Part of a small language model's weights.
Size: 14 layers, width 512, 8 heads of 64 (1 for keys and values), vocabulary 8192, 34.5M parameters.
Architecture: RMSNorm before each block, rotary positions, no biases in attention or MLP, tied embeddings.
Training: a variant of Muon for these matrices, 907M tokens.
Each number is 128 + 24 x the weight over its row's rms, rounded and kept within 0 to 255. Layers, rows and columns count from 0. Numbers have three digits each. The size before them is the row's rms in percent of the matrix's.

# layer 11 MLP gate, 1024x512, rms 0.0911, rows 0-82, columns 160-191
103:103127153180157096047108140125142093120098136164172129126122144116193125101117137115127104122141
102:115126140151131162120129126134143143128174161088105138112146107108144108178139123130144094100102
103:096106128156108124156143108107103124139163127138156136146102157136168135107099089160161057114153
098:121126118134125102138104116150128108129137158105151130112085106135133135131163081136138107120157
105:101110161168099098134178126133136106135144082108091146137129140168137124154127123149125081127100
094:103137120147087137163139122096127117163160130187095153090122151153161108111105091136130130127132
093:073143138124115134115122144128104149110089107149093124168144124168134132126107149166110137135149
098:125128166084143101123144137128155100173150158146124120165136152149100089093134142127121130161129
103:130127155180140068119099192125100113171127140170119121122113124149114129110071145144114131144123
098:162166140139125118112135148152148177160162123129135074161111161111093133093080064140096155118104
092:094146151144111144142101141139184190144127104094151117165112098150104116140148113142110133047096
099:137107116115132131117129113117163110140116135142106091126119139144112151146142128119112139154098
095:125153140094117066106132166095118148141134140179117084120107116056141168140109143174133123157096
105:168162126116135118154110154152108136152121111121110126147149118144086124090127129114117118146146
094:127148088185121103123153102106103120110124142150134091128100112170126147086106153149142117138104
101:118140117131129154138132127131140097102127127133127109122110106102154125121076145098156098140137
108:128111109107133120115179126139112095116099135119117105106131145117132143090148122117119079125090
102:132125123171130146150152109133110134152170121122124125144160115127131155104136138176127136162076
102:166149088150134182123090141098144118141148129106127123141160147118114099133142103116141128115148
094:106148124135136100073156140162127163117137119127104088121103106103126110117142101122129109144098
095:118182151166127116137090143129116136145121155111116158122100175120118095116084100073101167154135
107:148093173154114153119157136105128135121119127155133169144096144092083123149087145130143110138102
098:132109110086103104137123099128089115077161135126080102128042128188105098131135120117182135134129
100:147148097160101141155168156131129185141152157122126154126130129109145123134149111109107159104160
102:111091141139132155153172144151118143146167154150110137129112116066105151119170096125147134152117
097:131142114121171151083161138088142178146096144095105081181119136130086117152126130105155158098160
100:127128149146102107146085161139101143141135161116155122121162134125158132141170107110143141130093
091:150128190145162081115146120120156131139118139104135159125124178092151127129100143113167147119139
101:090122134084128141160120133098166136123131107140139114134129152091124164150161120119100100109097
105:138152114143138156137106122103134094143146125144102149092142130126115150158109112149115107194129
104:142133155153147097144155128118145172134125133124130166095112124093117149143121138134103156106116
100:106087119147121108122118145156126088113152144162166134102110112158178121117102086155135174133120
095:112080112134145099087131109154201142125126108118105098114162091134148069130171109107155106088142
102:133133099106155154137096117100133121121101141141115118129127093117156163142127092103086122122109
132:133148096162099130134120095124130110160100082110142113131148125115148118150123119131094167140130
101:135137126129126138122157166172196113129119138112150105086138099118134146148103115126151104138122
106:132046146121145131137125137134132126158161129140083146115124132169109152136150135171131138079118
106:152141151148183172143113125137153086101072100089121112109136192112125169139154147113111097150134
098:137153136112130144099120137150158138114112120176123114112131096092127139143121177160154136075140
100:102159167152084097103092144125077097158103169084153140158117170125175078119166092118158090120132
101:117176160155131140103136147091126083128151140087147095148135104131176102091114202124125151118091
100:103113127132119064126157121105136137117112139123116122132200141106191105102129147130105141111118
100:134091121138145123086100157106114121135149122112092108136112111100084150140137132134133078128118
099:151110162115098111077155131123127155133095117164124114099180119170101140131143088132123109112144
102:103096131109127159109128096148114132141140130145084109132131132128148107086079131094143130139113
101:124136120097149143142101111145081132134137145127133172154139172137155134076120178110167135096147
099:119151163134109062116159169097128119121115120080156138135110084113121143121135118185155146136162
104:099118155189123136108148139113164085110103170147098122142166110122140127119140125141105135069116
102:131090152167096168090141100110167106120154106114129136134150143134190089119152124084075132106164
104:155085108128105128128111167104105148115156105096164157096149164090140091145139130134174142151115
101:145123144111118123154164097120167119103121145081144118165169143146105147140118142191133104114156
102:111137125095140120128118114155158166144157137105110111145128119121104185107143150096127115073151
100:090131168094138134093166116115134132086152109097126090124090125155114104154135199135140105148120
097:153118118106120136149136113148094157158134090108176090122117141115182159149105152135176137101152
094:147142125146124171075180149161087163161120151106156139107102127114091107131160126112136086185109
109:146142106087111144168172163140154122158112156101152140125102115132152150147158135147124140086103
102:121149141054160143113138122157138122149131135087119126152155158120171133120140150124132093099114
102:158141113124108129111108146088121096110125149113113117120167127125076129092139105165148144122145
095:129161166137129136103110186109117106155152124149125143150138130151120121145105114151105089158141
098:121146147137117104126125140139154089137142131124145099124156110125128113117090130132088133109166
100:127095087106109091132150098132120150116115145150086106086110139121141115103100133167120121097131
093:187126116111143115105128117148108153107104147164055110152130120163117106160101125121145151137117
096:128125075145148130126150165157145135118132127160121170133087158142120135103122121144166135164174
098:169078112167087134133129117109150130107116129147191080130121108111102182108158111120123118100148
104:095122126136135096126145126135122113119095116137139139108105118125177131154057092110117115158133
106:104110108133084138125147115103138107128119142140162136134159135137071141130150091166122132139097
096:154132115117153159141147104134107150109109106140092106116123135111142148149142075146139112127176
100:115145104170097147182141128118106117157131098097148073176123134129160122128094148091136152139093
098:132098156157161151138144138138102112187109140112094150126130120132134137139128071137119109164092
098:125118097144144133111168123150194138120112100152141153093135152134172132132135153105150094126118
101:125118158170139092097113117127106116107099123119135125165131123112121136072140079106140140133127
095:142141177140163108150104120106132154150133150075086108107118117090168164097105143147138123103133
103:138115129150166138132071145134164089080160109105184127154185131146095134100131135114129111179114
097:115114163157158144085170103128147113127127107148074160117096128126166070139097133091151142165152
105:140123169164158114120104086113125117163102144165099113137141109128129146124110163139081120086103
103:091123083146119137149107125106137189120134115137129152166129124134103130098142145170160111151111
095:110120110134161126100130128129162161130140105116148137153111138176138104135117101089132166122151
102:159135125128114099141098123111122151161106078157116112123092160143161143088116135141127151108155
098:138163108081119097111121150116145154146145158134146121142089137116164126125103107141181114137104
099:093092164127143108131100221122150116133105115062133118126113116138158131095113132125155181098136
094:093138158142116141163151123118091096106096152177135168082127133162156150107155133106141129089161
113:142144126145065130163096172141106139141160124134115125111106156139159141126136189118140125118142
098:180119127111088132132135170085147085108120149146139126162065139148111138063147108111162148118141